{"d_model": 384, "activation": "gelu", "norm_eps": 1e-05, "positions": "rope", "rope_fraction": 1.0, "init": "trunc", "init_std_down": 0.0, "lr_head": 0.00837, "schedule": "wsd", "decay_fraction": 0.689, "final_lr_fraction": 0.0}
Each number is 50 + 12 x the weight over the matrix's rms, rounded and kept within 0 to 99. Layers, rows and columns count from 0.

# layer 5 MLP down (transposed), 1536x384, rms 0.171, rows 68-95, columns 256-383
35 50 43 38 52 51 61 62 52 55 64 62 58 34 54 33 70 49 60 70 33 45 49 58 55 54 33 44 53 50 55 75 48 52 44 59 51 75 41 44 30 50 38 61 47 49 36 58 35 35 37 60 52 37 49 52 36 36 44 43 61 59 63 40 48 73 37 37 51 45 44 43 53 53 63 32 55 71 49 53 44 54 72 33 61 59 33 40 46 54 51 38 42 73 46 48 57 62 53 42 41 64 76 40 82 41 53 44 33 46 67 84 52 62 45 58 37 61 45 36 47 48 81 48 39 46 48 48
64 37 49 36 46 65 44 68 73 72 35 59 56 73 45 57 43 58 60 55 48 73 24 43 43 55 71 66 54 55 21 41 14 53 54 55 45 40 33 55 34 52 59 70 37 37 57 54 53 52 52 64 57 56 47 39 48 39 17 44 55 53 74 48 59 66 52 51 48 45 50 54 64 62 46 57 42 46 49 61 54 41 39 53 52 40 34 46 52 57 48 47 38 56 71 31 67 67 56 44 52 30 67 52 42 67 46 62 73 48 32 47 42 41 62 42 68 66 68 60 78 24 59 52 39 34 63 51
21 45 66 62 80 67 46 64 22 66 41 38 47 45 56 54 41 65 32 45 65 48 35 63 38 54 46 42 19 23 59 51 38 48 47 57 51 67 48 42 43 50 49 37 42 53 46 43 61 37 46 18 61 47 50 60 51 57 68 40 48 42 57 55 60 55 53 46 35 37 29 60 57 26 63 71 40 50 43 46 44 78 60 59 47 34 65 39 68 53 60 61 39 45 51 72 31 54 48 44 57 30 30 46 50 57 58 39 41 36 39 45 45 56 34 43 71 15 49 46 44 33 62 63 50 64 55 54
32 39 43 61 35 58 67 20 50 54 47 64 48 41 53 58 60 77 53 38 45 61 55 37 26 47 31 60 49 59 56 52 47 18 28 38 54 55 53 82 51 53 58 44 56 40 62 67 52 66 38 63 50 44 52 36 46 54 20 57 52 25 54 79 46 70 31 59 68 41 66 56 48 37 43 85 60 44 70 45 43 39 56 28 52 54 36 55 35 37 60 42 56 59 37 47 49 68 43 43 48 40 41 45 63 51 66 33 47 52 42 51 78 57 45 42 46 28 30 50 29 49 65 32 45 60 40 52
51 45 42 35 63 47 63 46 70 58 50 37 57 59 69 53 61 48 44 44 38 47 59 69 36 48 58 40 62 47 44 48 48 57 55 42 54 65 52 48 60 51 58 53 51 54 45 47 37 51 41 38 52 36 72 38 55 40 52 38 42 66 48 49 54 77 48 49 42 47 77 60 62 37 29 68 60 48 50 58 54 52 43 53 37 54 54 31 54 36 54 63 61 74 44 50 65 44 54 40 41 24 61 45 33 40 41 54 60 59 53 52 32 51 40 45 43 51 30 63 46 47 62 40 53 57 54 52
67 71 34 65 40 47 62 62 28 48 50 48 35 45 67 60 39 38 68 50 51 36 67 75 57 42 32 60 60 67 43 22 54 38 33 47 59 56 48 43 39 57 47 58 36 43 36 75 48 60 48 51 65 38 66 49 51 72 55 47 46 67 37 43 82 59 44 53 60 44 65 52 44 68 52 54 55 68 55 50 55 51 66 47 48 54 45 67 42 43 75 52 35 46 47 65 24 53 53 24 60 51 48 47 38 40 72 45 45 50 67 40 54 54 37 50 46 47 36 63 43 37 52 62 68 67 64 57
47 45 71 68 38 53 61 58 47 56 55 44 52 66 68 62 60 36 63 31 60 77 78 45 36 61 50 51 58 26 46 50 72 50 50 50 37 31 50 30 56 36 41 54 57 43 51 42 51 53 43 38 67 54 57 63 52 84 61 60 49 50 38 76 49 31 71 54 47 30 61 41 53 56 42 59 53 56 62 68 41 42 41 71 23 54 40 53 34 48 44 53 66 57 32 55 54 36 41 34 42 55 73 53 58 63 38 47 43 45 48 55 53 55 54 43 53 37 33 35 44 42 40 54 30 49 40 59
62 37 40 41 27 56 21 50 32 59 29 63 39 33 40 49 41 44 11 50 42 55 56 50 41 27 53 66 42 33 26 28 61 46 36 81 63 23 65 49 75 51 71 54 58 38 41 36 38 68 53 77 50 57 66 40 54 55 48 49 43 67 41 77 53 70 63 43 49 43 49 25 49 42 55 59 77 45 54 57 26 64 41 46 41 38 31 46 58 46 36 26 43 55 45 38 61 53 54 55 62 56 42 63 46 43 40 55 46 62 65 65 70 46 51 45 49 55 31 38 34 59 39 26 42 44 43 46
52 25 36 63 51 43 75 52 50 62 45 53 39 37 47 33 31 52 60 52 53 48 44 78 58 60 64 37 64 56 38 43 37 58 35 59 50 64 65 56 57 66 70 50 48 54 48 40 33 53 57 40 50 59 60 48 65 37 42 52 87 61 46 42 48 71 46 36 51 55 61 46 43 48 49 52 52 29 57 52 62 52 58 62 44 48 52 67 72 28 41 51 59 38 37 32 57 17 41 76 34 48 42 60 52 62 34 56 65 35 38 50 48 48 51 39 22 74 53 50 50 27 44 47 62 37 67 65
47 45 71 42 20 82 55 20 56 40 58 56 65 51 62 48 41 53 51 44 42 58 36 67 48 57 41 54 42 46 67 42 60 76 57 40 57 61 73 39 35 67 37 63 61 57 44 60 53 53 65 30 37 58 71 68 42 61 53 63 52 60 34 35 41 65 47 38 77 54 41 36 25 63 44 40 52 53 78 50 15 68 60 51 44 53 42 39 36 46 43 59 55 66 55 51 48 32 47 40 57 65 62 42 48 30 80 39 41 44 41 57 36 32 57 46 23 63 65 42 40 35 53 74 43 37 56 46
52 55 63 55 55 78 60 51 45 45 40 53 51 31 48 60 64 71 66 57 47 37 63 71 43 54 40 66 60 33 34 61 66 46 50 46 47 33 45 66 51 64 62 44 64 36 62 44 45 35 37 57 49 70 37 64 32 46 58 50 41 62 36 51 68 46 37 52 58 52 59 46 46 37 37 66 47 52 83 46 62 55 23 53 58 66 45 41 39 64 34 56 53 80 60 50 69 49 63 53 45 58 48 46 51 39 56 52 40 31 55 56 69 48 44 50 68 58 40 58 46 52 49 64 55 33 51 63
32 59 17 39 51 63 48 59 33 56 48 43 73 76 38 67 36 56 23 51 54 54 46 39 79 41 64 57 73 61 52 34 59 54 45 37 32 54 49 46 43 39 43 59 28 53 41 51 66 57 46 38 29 66 59 49 65 61 62 28 30 34 36 56 32 53 56 57 67 43 54 24 44 37 61 41 28 44 49 42 21 44 42 40 47 66 60 30 36 50 35 44 48 43 50 29 50 55 37 47 52 56 61 35 71 65 56 89 53 40 49 67 69 87 36 36 55 51 54 67 67 40 82 49 55 66 46 50
54 73 59 23 36 69 47 48 50 48 43 61 54 57 44 40 56 51 64 80 52 45 38 37 61 46 64 79 47 57 47 56 34 59 37 39 54 43 40 59 41 50 52 64 43 50 38 42 53 42 43 62 46 40 37 37 28 40 52 48 46 51 48 66 45 61 49 44 53 65 84 59 44 28 67 55 46 39 70 43 65 69 46 56 38 38 53 42 44 79 50 44 61 67 58 47 38 67 54 43 61 43 63 64 60 53 58 54 56 51 40 31 54 57 62 49 51 52 34 60 62 53 70 48 35 37 79 41
53 25 53 54 58 60 41 53 25 47 44 45 50 47 51 43 43 50 47 67 48 51 43 53 50 42 54 54 45 54 41 71 17 41 25 33 53 55 61 65 40 50 36 71 49 51 51 50 45 44 51 47 67 56 53 36 47 23 65 12 78 67 50 67 26 53 35 54 65 57 56 43 39 41 56 44 60 46 49 33 49 49 56 56 25 55 46 78 51 27 49 53 46 56 66 42 51 51 53 55 57 26 45 64 55 51 67 53 48 58 50 46 55 34 42 66 66 58 40 30 45 50 53 63 60 50 60 73
66 37 44 49 56 39 51 66 47 44 80 56 59 46 54 40 48 49 55 34 33 49 57 31 67 66 45 53 42 50 52 56 50 66 50 48 42 67 64 36 76 40 34 47 41 48 47 39 54 31 70 34 42 58 25 43 51 44 29 42 57 54 59 51 45 47 46 58 36 58 51 40 30 32 48 32 49 54 34 55 45 42 62 47 56 48 43 52 48 36 43 40 62 24 48 47 54 51 53 56 45 53 68 53 47 47 64 56 26 27 42 48 34 50 45 62 66 70 47 48 44 56 52 46 27 51 41 53
68 34 35 30 61 57 29 56 42 57 35 60 44 48 39 50 66 37 42 66 25 44 56 57 71 57 56 27 50 15 76 45 50 29 46 48 49 42 43 35 62 54 49 63 53 42 39 41 55 63 50 32 56 28 64 48 34 35 60 68 49 45 39 48 33 57 60 41 56 61 64 63 72 59 57 71 49 35 56 48 41 53 62 63 46 35 33 55 57 55 53 82 39 61 42 26 59 74 51 43 62 59 35 45 61 26 47 26 52 31 46 44 51 34 62 52 56 39 52 41 18 48 79 37 34 49 50 62
49 46 65 55 63 00 36 41 29 38 59 49 37 36 56 79 58 65 47 55 54 25 45 67 53 31 60 54 35 43 54 46 16 32 71 32 66 62 70 44 62 60 59 72 59 50 29 59 35 54 43 52 40 53 48 70 45 45 33 50 58 45 68 58 59 58 41 43 70 48 34 60 58 69 76 66 46 49 48 45 28 48 46 55 52 44 62 50 43 58 57 51 71 62 51 32 57 51 35 46 50 43 68 44 44 53 54 42 30 45 56 46 44 57 14 62 37 48 39 53 37 53 72 61 47 35 40 51
35 53 44 47 45 51 37 51 36 75 61 57 67 46 53 57 54 27 50 37 39 54 45 59 57 51 61 50 42 50 46 45 35 41 47 66 74 58 38 42 60 52 47 73 61 34 21 27 37 46 46 50 55 52 60 76 65 44 44 67 67 47 54 67 56 58 47 46 23 82 64 40 44 39 55 56 53 58 58 54 42 60 39 51 45 48 36 57 43 43 42 32 39 47 37 57 57 53 39 60 60 68 43 53 83 61 36 38 24 54 43 46 36 49 54 51 55 54 43 52 57 36 62 40 68 56 51 57
45 41 45 43 50 63 66 57 58 53 67 43 64 51 65 29 44 28 66 57 38 53 38 51 30 62 40 42 53 50 62 56 56 54 43 45 33 31 36 42 45 58 42 76 60 46 25 49 55 51 49 48 32 55 35 64 43 46 52 64 57 67 49 33 38 45 60 46 59 51 73 55 56 60 52 65 48 57 47 32 55 59 58 55 65 60 46 75 38 54 31 43 47 50 46 54 27 30 56 48 51 38 55 65 29 59 54 50 34 43 64 20 36 41 68 69 60 30 71 54 66 40 71 58 40 32 46 38
48 50 67 52 51 38 63 56 52 44 45 82 51 36 49 43 50 40 35 68 40 50 40 35 45 52 56 68 38 56 44 31 34 52 61 66 41 32 64 56 47 65 25 37 40 61 49 31 43 55 38 58 61 45 44 60 63 48 68 47 62 54 61 63 39 45 47 40 54 46 63 64 51 47 28 43 62 35 43 51 52 49 40 59 30 50 66 63 51 44 43 62 69 53 66 50 32 53 50 50 48 43 44 47 65 32 72 54 46 42 38 32 29 36 48 45 46 50 53 59 41 56 35 46 52 59 57 60
39 61 54 46 54 49 67 57 75 61 79 40 40 57 52 48 44 54 60 45 56 52 38 50 27 41 49 17 40 56 53 51 33 40 56 40 55 53 61 54 50 30 60 31 67 14 51 59 50 65 38 36 28 42 37 39 52 53 62 40 44 45 46 63 72 28 52 56 57 46 59 47 53 45 58 48 52 24 46 48 52 45 54 56 72 61 57 52 33 59 53 50 62 50 49 54 47 72 43 47 54 33 64 56 54 33 60 58 48 72 72 51 48 55 55 73 55 62 44 42 34 24 31 33 63 36 55 59
81 65 57 60 46 47 58 47 36 36 84 57 31 48 42 55 51 32 45 66 80 51 63 34 41 30 72 60 49 29 35 38 50 48 39 83 47 32 58 64 35 54 28 33 51 46 62 47 43 35 40 53 61 67 58 54 45 59 60 29 33 49 66 51 54 34 47 61 48 29 63 31 55 44 39 57 49 50 64 42 53 39 55 60 61 67 36 43 56 66 78 44 53 48 52 52 50 42 49 41 65 71 46 74 41 44 37 59 35 51 61 45 64 44 55 71 61 64 55 45 81 63 49 43 53 55 59 45
61 52 71 51 63 47 50 65 48 37 59 57 52 23 56 44 41 65 47 56 50 27 53 31 31 38 38 47 40 38 27 56 42 48 22 67 63 72 51 53 67 67 56 56 69 48 50 42 84 52 53 44 61 45 53 58 34 42 54 70 60 52 52 61 40 62 35 45 70 37 45 50 40 52 64 52 61 42 61 45 55 64 60 46 66 64 37 64 62 36 50 52 46 44 58 53 57 30 36 55 49 59 47 39 48 43 50 31 59 62 55 42 55 48 46 69 42 68 39 27 34 36 65 48 51 31 55 45
59 61 53 55 48 44 70 57 56 51 53 62 75 52 54 55 43 66 55 46 31 39 56 75 60 49 40 67 84 26 51 64 48 58 49 36 55 41 48 50 42 67 52 46 60 42 71 43 43 45 42 63 48 57 43 54 40 40 33 46 43 55 39 46 64 38 50 30 44 50 48 48 31 49 39 48 53 42 54 46 59 50 30 58 53 42 25 44 36 58 31 40 32 37 54 62 56 62 51 47 42 54 49 53 48 50 26 48 61 55 44 52 53 44 53 54 45 45 37 47 63 58 35 54 48 33 31 44
65 50 71 64 45 65 41 47 61 50 45 70 40 63 50 38 52 39 52 37 59 42 63 56 69 60 58 53 38 53 66 60 45 55 74 52 40 41 45 59 33 52 38 43 56 39 48 69 30 58 42 69 57 59 34 72 47 72 48 41 39 49 65 48 64 34 35 53 61 50 56 47 66 45 70 36 72 44 50 20 44 60 68 65 41 45 57 36 60 58 58 69 62 51 56 56 48 38 38 38 72 43 46 43 55 33 32 69 54 44 39 53 41 59 48 49 31 53 58 50 42 49 62 52 39 31 42 45
46 55 50 44 56 44 69 38 51 62 45 54 50 58 67 47 50 47 48 45 49 39 45 53 52 56 68 57 55 39 63 53 29 21 67 65 62 85 29 59 28 57 54 47 57 59 53 48 45 40 31 21 40 62 40 52 38 65 62 37 53 62 56 43 47 72 39 39 81 40 40 51 36 37 44 41 45 40 50 62 59 28 69 54 37 59 66 50 67 43 49 50 44 56 66 64 65 73 55 47 32 47 25 29 39 44 39 30 45 68 49 30 42 57 61 38 51 46 52 65 48 44 47 57 46 39 66 48
34 43 48 77 36 32 58 30 35 52 45 57 43 59 58 43 46 42 52 45 32 71 53 36 57 67 57 43 50 57 72 62 43 60 56 70 64 43 64 48 58 49 41 68 72 34 45 61 55 50 34 56 43 37 55 60 51 70 76 66 43 48 56 39 56 77 40 48 51 40 37 51 53 65 52 38 56 43 50 63 41 62 44 36 45 47 37 26 50 55 58 43 26 61 54 55 52 57 40 47 46 64 24 38 46 47 45 61 39 51 42 32 57 46 61 60 55 65 41 44 40 45 62 34 70 51 46 40
64 46 43 46 74 46 30 37 60 70 48 47 37 50 52 68 53 43 65 75 34 47 54 43 51 56 35 59 43 25 52 58 63 51 47 58 54 51 35 38 64 42 51 54 62 45 54 59 63 42 71 43 19 30 41 31 37 41 47 64 47 52 65 35 37 53 61 47 48 68 69 40 60 37 38 56 34 32 66 48 52 54 55 52 54 70 63 50 66 33 40 42 51 41 53 43 50 62 53 41 41 33 55 46 63 37 57 61 47 59 73 50 44 45 62 57 40 45 61 56 39 52 77 73 56 47 44 35
# layer 5 MLP up, 1536x384, rms 0.17, rows 69-95, columns 256-383
69 63 64 60 39 51 43 38 38 51 39 52 44 48 60 37 64 66 61 41 60 61 56 52 38 66 53 58 38 51 59 44 67 54 47 61 42 54 32 38 26 73 58 57 50 44 67 24 67 35 39 29 41 24 24 60 37 33 25 55 36 66 40 29 68 52 58 41 29 44 54 67 26 70 68 45 63 75 36 52 47 47 56 58 35 63 42 45 56 41 46 33 71 42 42 42 56 65 81 43 41 48 64 49 25 44 78 49 41 45 70 41 49 47 49 55 58 37 56 74 54 56 36 57 45 63 37 41
65 55 50 47 41 48 62 50 52 31 54 44 41 65 46 52 52 55 50 52 56 73 28 52 61 53 68 36 55 41 34 43 38 46 32 48 45 47 52 66 42 40 59 58 48 57 51 62 50 51 31 48 28 58 63 30 45 46 58 29 47 59 52 44 50 55 51 33 56 45 59 56 59 47 65 37 59 59 42 44 65 53 57 46 50 63 26 75 45 25 58 74 58 52 43 52 46 58 56 49 43 66 43 62 56 31 50 46 59 63 43 55 54 56 36 67 52 20 46 54 49 49 33 68 49 55 60 28
05 48 46 63 36 37 54 42 60 36 53 51 29 42 43 44 40 47 41 49 47 57 49 52 49 64 67 51 16 55 67 67 57 46 47 74 39 40 55 58 68 38 46 60 44 40 63 60 42 52 38 51 39 35 41 40 68 38 78 58 45 46 53 74 31 55 38 52 48 48 57 72 35 58 47 61 36 64 52 62 59 50 48 41 58 64 41 58 33 45 48 42 52 50 33 54 52 73 57 61 33 43 53 46 40 38 50 47 38 54 63 48 29 36 46 73 63 49 41 42 43 53 56 43 32 57 51 47
24 63 58 27 51 50 50 33 50 30 37 71 52 52 68 70 45 47 58 71 66 49 61 46 68 46 58 66 54 60 36 35 44 45 43 46 49 61 46 47 50 40 54 49 53 25 57 48 52 47 55 57 55 30 59 68 47 55 46 44 62 29 56 65 54 43 61 59 47 32 37 43 37 58 56 47 55 80 70 44 37 47 62 35 59 31 51 74 37 58 42 46 45 36 71 58 34 53 54 47 61 51 56 71 61 43 61 34 37 58 38 45 44 64 41 47 36 51 59 50 39 62 49 57 41 32 69 44
45 52 51 53 48 47 54 49 54 47 30 38 60 54 43 37 63 68 53 54 57 37 40 61 72 68 54 60 60 58 45 20 49 50 45 59 58 41 60 46 49 50 58 51 76 59 47 47 69 27 43 53 42 71 52 54 43 48 68 48 56 51 49 27 78 52 48 56 43 66 51 64 44 66 71 59 43 57 42 37 69 70 72 44 51 40 58 60 66 58 80 58 65 47 69 60 53 51 39 39 33 52 52 22 57 47 64 31 54 52 34 62 46 53 57 59 47 82 43 47 58 70 31 40 48 52 47 46
38 50 59 59 52 56 58 39 60 54 52 30 36 47 52 43 35 57 64 51 52 46 40 47 48 34 42 53 53 42 54 72 49 41 46 61 48 62 60 47 60 45 47 82 58 62 54 46 68 64 40 63 48 71 39 49 53 66 48 44 34 52 28 55 48 45 62 51 72 41 54 52 70 58 70 49 31 51 60 63 67 54 57 50 29 58 52 55 24 42 43 53 64 71 48 19 74 53 45 63 38 53 37 51 42 70 68 26 41 60 35 48 51 41 30 48 60 40 29 28 34 45 40 38 53 58 65 40
49 50 51 26 55 72 78 55 50 34 69 54 47 37 55 45 47 48 44 57 46 35 55 72 33 35 34 46 36 69 39 54 43 57 34 62 66 42 51 55 43 49 54 40 63 37 64 41 64 51 75 47 71 61 67 58 64 72 64 67 46 54 69 46 42 48 48 48 49 38 55 78 35 57 45 62 38 44 34 56 53 36 57 34 72 52 47 37 17 53 86 66 55 31 36 42 30 31 34 58 49 41 44 21 43 67 40 69 43 65 31 38 66 69 39 36 47 59 44 48 42 43 59 52 55 40 75 42
33 38 44 48 53 42 34 29 32 52 51 63 46 19 48 26 64 74 48 42 32 48 40 59 42 52 32 68 48 66 50 74 61 52 63 39 32 64 46 67 59 59 29 35 50 28 70 33 35 49 70 60 69 45 41 36 40 46 68 55 48 37 49 60 42 49 60 60 40 44 65 53 47 60 37 65 36 34 28 50 61 65 53 54 66 37 53 62 59 51 38 61 53 57 55 31 59 37 60 49 36 49 51 29 58 41 38 27 49 39 46 36 58 57 39 54 59 48 62 27 37 37 51 32 31 53 40 44
46 61 67 72 61 42 60 43 30 56 41 59 39 52 27 63 62 62 57 35 38 50 84 63 45 66 58 47 52 44 54 65 40 66 56 62 74 35 43 73 82 35 36 42 39 36 42 61 33 84 51 53 61 40 31 45 47 28 65 38 41 58 52 37 80 51 39 49 36 52 51 47 37 51 45 65 40 56 58 57 53 34 45 46 54 47 28 48 57 33 51 47 51 34 63 45 37 56 60 53 71 36 49 58 67 56 38 54 38 48 57 45 59 32 28 40 61 54 37 34 60 66 48 54 62 50 42 48
39 51 48 65 55 45 42 52 39 52 64 49 35 41 47 47 70 45 42 29 50 62 33 44 36 58 46 66 58 69 51 58 22 51 58 33 54 45 49 53 42 13 39 56 55 43 38 29 35 30 54 39 43 31 58 48 28 77 42 67 60 39 68 67 36 61 46 40 44 24 56 46 67 46 56 47 40 41 44 52 51 57 77 76 50 23 69 53 57 38 48 66 57 56 50 56 45 35 57 51 56 35 52 58 30 53 24 52 52 45 55 57 68 59 53 47 47 29 55 92 60 57 39 31 50 40 45 51
56 41 45 39 41 62 56 34 73 39 57 53 50 59 43 58 22 34 35 41 55 43 48 45 76 54 66 59 41 59 45 34 41 57 45 55 61 66 87 46 53 47 11 48 63 46 41 36 41 46 52 45 40 44 18 71 33 60 56 42 69 48 52 32 47 33 51 59 50 52 44 54 43 65 65 34 51 47 44 44 29 72 57 60 53 43 43 34 25 42 30 46 51 50 37 41 45 24 42 76 47 76 35 38 76 80 35 45 66 40 33 45 65 49 47 41 38 57 26 52 71 60 76 57 39 36 71 56
59 64 47 38 48 40 59 36 33 48 46 51 43 49 39 53 56 59 55 39 70 45 54 55 50 50 52 56 58 50 53 55 54 42 62 58 58 57 56 66 53 61 50 42 36 57 45 59 67 65 57 38 75 48 48 51 62 45 57 52 56 45 60 40 74 44 51 62 27 70 35 54 52 26 71 50 45 18 36 57 46 30 47 36 58 68 34 53 52 36 59 29 63 42 67 35 66 33 33 48 47 45 62 43 69 47 69 41 39 60 61 71 44 43 42 40 53 38 38 38 64 53 47 52 45 51 37 49
66 62 13 44 39 54 43 74 66 52 49 72 45 55 52 30 44 47 59 35 54 49 31 75 29 47 53 58 50 35 50 42 58 60 58 37 49 54 61 52 62 42 74 61 59 59 35 35 52 51 40 40 34 44 61 77 64 73 62 72 37 30 50 37 76 72 60 73 46 57 37 46 68 51 54 49 25 69 39 49 36 40 49 47 58 38 36 38 78 88 58 43 49 34 50 66 51 42 50 63 26 53 42 46 15 57 49 23 31 52 63 49 62 49 46 44 39 20 95 52 49 55 49 66 45 69 68 74
57 57 42 47 42 49 49 41 48 38 47 36 51 35 42 46 38 28 45 39 63 28 41 36 41 52 59 35 47 58 63 52 48 60 43 64 46 50 55 35 33 52 46 45 45 32 69 50 54 43 55 45 17 39 36 54 38 65 49 48 55 60 70 41 58 35 33 57 45 57 48 38 61 50 71 56 41 53 56 52 52 42 62 28 47 42 37 56 59 32 68 58 50 39 67 54 54 64 54 48 58 54 63 60 59 70 47 47 58 41 46 69 45 51 49 45 58 68 50 52 42 67 50 51 24 63 48 34
78 49 48 41 45 50 47 30 57 59 61 44 21 43 35 56 66 64 31 66 42 39 48 55 60 52 32 45 66 62 48 37 36 48 65 39 43 70 52 38 53 33 55 46 67 60 56 45 45 48 70 61 26 38 47 59 60 41 41 58 54 38 54 52 48 57 38 56 84 34 69 49 67 55 64 38 60 32 47 48 65 49 39 47 39 51 39 51 55 57 33 35 61 64 51 61 53 49 60 44 62 55 41 50 43 37 51 40 55 55 43 40 40 55 33 50 44 39 50 58 65 37 48 58 45 41 52 63
56 34 39 60 53 59 68 39 55 25 33 72 33 69 91 37 36 50 55 51 44 36 46 25 56 47 62 38 77 38 53 81 47 37 38 47 36 40 31 46 59 45 27 41 56 69 66 56 64 37 67 45 63 21 57 68 60 56 38 59 66 56 42 61 43 52 42 43 52 58 62 30 26 58 40 39 44 60 47 34 55 64 58 61 63 58 57 60 48 61 60 54 52 47 61 45 25 34 82 28 79 59 64 25 46 42 59 39 46 60 52 33 45 48 56 46 50 63 41 36 54 50 39 59 70 49 39 41
26 16 54 44 31 24 52 45 58 36 39 27 60 70 42 50 36 53 39 52 62 30 24 49 48 50 59 30 60 55 49 55 56 32 57 46 28 40 36 44 47 56 40 51 55 44 60 61 55 38 47 40 56 68 44 38 57 34 44 54 31 44 55 54 47 75 27 33 67 59 44 57 51 58 45 35 49 62 44 56 66 33 52 60 42 41 45 46 63 43 43 57 71 56 42 42 57 72 44 88 57 57 50 34 40 31 67 42 56 52 42 43 49 56 56 77 49 63 58 51 54 62 45 58 46 60 45 66
41 68 33 62 32 42 32 65 50 50 43 45 37 60 50 45 61 43 25 35 75 46 47 57 64 47 63 45 55 60 64 59 50 49 57 18 54 41 38 49 62 50 48 30 55 30 65 55 35 55 39 48 25 72 65 35 41 55 57 63 51 59 60 51 56 41 13 52 29 52 56 46 54 51 34 43 63 55 52 62 52 35 41 57 55 71 40 56 29 65 52 69 61 53 55 54 51 54 56 33 53 63 56 53 48 60 67 57 62 45 35 46 55 50 61 75 39 69 35 75 48 61 41 40 26 51 55 24
36 45 55 62 45 62 51 44 23 64 57 69 49 44 62 34 59 71 44 46 45 41 68 54 43 36 36 32 59 51 66 70 56 45 72 58 37 48 39 57 53 35 55 38 44 60 41 58 56 34 68 29 46 58 57 49 39 45 29 52 39 48 37 51 50 49 23 42 51 50 66 47 56 58 56 59 60 50 57 50 45 60 57 33 64 40 40 37 52 32 79 46 37 24 44 41 41 28 38 43 47 60 54 43 48 52 48 29 44 68 58 59 46 45 40 45 59 52 62 51 36 55 78 58 64 44 50 35
67 44 51 45 68 43 52 45 52 48 63 55 42 56 46 40 45 63 41 58 42 42 25 38 49 41 56 37 59 25 50 60 57 40 64 75 36 59 48 75 40 57 54 41 28 38 32 58 40 65 69 66 50 39 39 53 50 46 45 37 49 50 53 56 57 43 36 40 60 70 46 66 35 41 46 45 41 53 63 47 48 37 66 45 37 49 50 81 32 42 56 39 53 39 73 53 44 44 38 59 53 82 58 57 50 52 76 41 44 78 61 57 46 61 36 47 34 53 43 35 47 41 53 39 49 66 47 32
50 48 57 60 50 53 27 60 55 75 31 18 41 55 73 55 22 36 72 61 54 81 62 66 39 48 55 65 44 42 50 42 61 36 58 33 59 68 60 31 45 71 53 59 53 41 42 40 52 47 40 56 48 59 40 26 57 44 55 50 44 57 52 64 47 29 59 56 45 52 41 55 28 63 52 69 70 51 51 44 37 25 73 47 61 46 63 49 69 38 59 46 67 62 43 45 48 53 50 51 30 66 64 62 42 51 46 33 52 58 67 53 48 49 45 43 49 56 53 60 55 40 58 52 59 39 50 45
51 53 48 66 52 53 57 36 49 53 91 76 59 63 47 43 63 65 33 65 54 39 62 55 50 64 39 63 39 52 54 57 52 67 37 49 62 61 47 65 51 35 61 56 46 64 26 54 55 54 58 57 40 51 51 53 45 25 43 40 42 43 44 41 64 25 29 53 51 84 37 46 63 53 50 48 49 37 50 36 40 61 66 66 49 57 34 50 50 51 52 38 65 66 66 49 43 38 59 55 54 43 43 39 50 47 49 54 47 58 42 54 43 46 41 63 42 62 71 43 53 46 53 47 53 44 52 72
31 49 39 37 45 47 43 56 57 54 61 55 37 61 55 50 50 56 56 40 57 67 36 45 48 29 33 21 55 36 35 30 65 39 48 47 36 62 53 54 58 41 51 36 49 54 36 60 57 57 49 52 39 36 77 46 50 50 44 56 45 71 57 61 66 57 57 65 77 64 30 82 56 57 52 19 64 50 35 49 51 53 36 48 47 63 71 54 57 49 50 70 67 64 43 43 36 54 60 36 55 43 54 49 58 59 68 62 36 43 39 24 53 44 34 45 49 62 31 51 53 40 71 54 51 69 79 60
43 62 67 14 85 39 45 45 61 39 53 64 55 36 48 60 55 71 44 29 57 50 47 65 31 58 41 53 50 59 62 44 51 45 46 43 60 52 25 49 38 47 57 40 54 68 37 65 55 41 36 56 39 53 53 34 50 73 59 57 52 44 47 42 41 44 50 80 55 44 35 57 66 54 66 45 65 66 55 64 21 59 51 56 44 68 32 53 38 69 45 47 48 53 44 52 56 48 43 53 47 42 07 56 70 44 47 33 52 52 58 49 51 37 28 34 77 51 60 67 34 44 46 64 42 50 43 45
45 66 51 46 69 50 63 37 57 48 46 27 53 55 26 59 58 44 43 33 36 68 43 49 37 25 48 65 50 35 56 56 46 78 46 56 48 55 62 33 39 29 20 73 38 50 45 27 45 61 41 48 45 42 42 53 61 43 24 35 50 55 25 64 44 64 62 55 43 69 45 51 39 78 58 38 67 53 49 37 60 60 40 52 42 51 63 54 43 69 39 71 49 60 50 46 18 32 57 40 55 59 66 49 53 59 59 56 50 35 48 64 32 35 44 45 23 62 43 52 45 51 45 52 38 53 43 48
43 39 28 60 43 64 58 56 45 37 45 57 45 26 47 36 67 54 50 58 76 47 46 65 56 58 54 21 34 47 41 73 59 37 55 51 43 44 62 47 52 74 66 45 47 67 47 46 49 47 54 45 57 51 56 45 56 58 20 46 51 34 33 55 32 42 49 61 47 41 58 42 72 67 33 56 67 66 54 68 54 39 39 37 55 45 56 64 49 42 48 30 65 62 43 54 58 32 54 34 25 45 58 35 43 51 71 46 60 59 55 48 64 45 58 51 31 29 38 39 68 55 60 42 50 55 36 56
48 50 63 26 41 51 51 41 56 57 39 53 41 53 53 46 37 45 44 60 56 49 20 43 48 75 51 34 13 35 46 53 46 52 40 51 55 51 57 50 47 49 36 46 43 31 38 48 58 59 59 43 60 62 64 42 47 36 23 47 71 35 52 67 45 51 63 59 43 49 44 56 44 37 48 63 34 44 51 53 52 55 65 45 66 46 46 42 47 68 67 51 56 45 32 54 37 65 62 40 41 37 33 46 65 49 68 25 32 42 30 54 41 52 46 43 56 52 40 38 28 49 57 54 56 45 45 57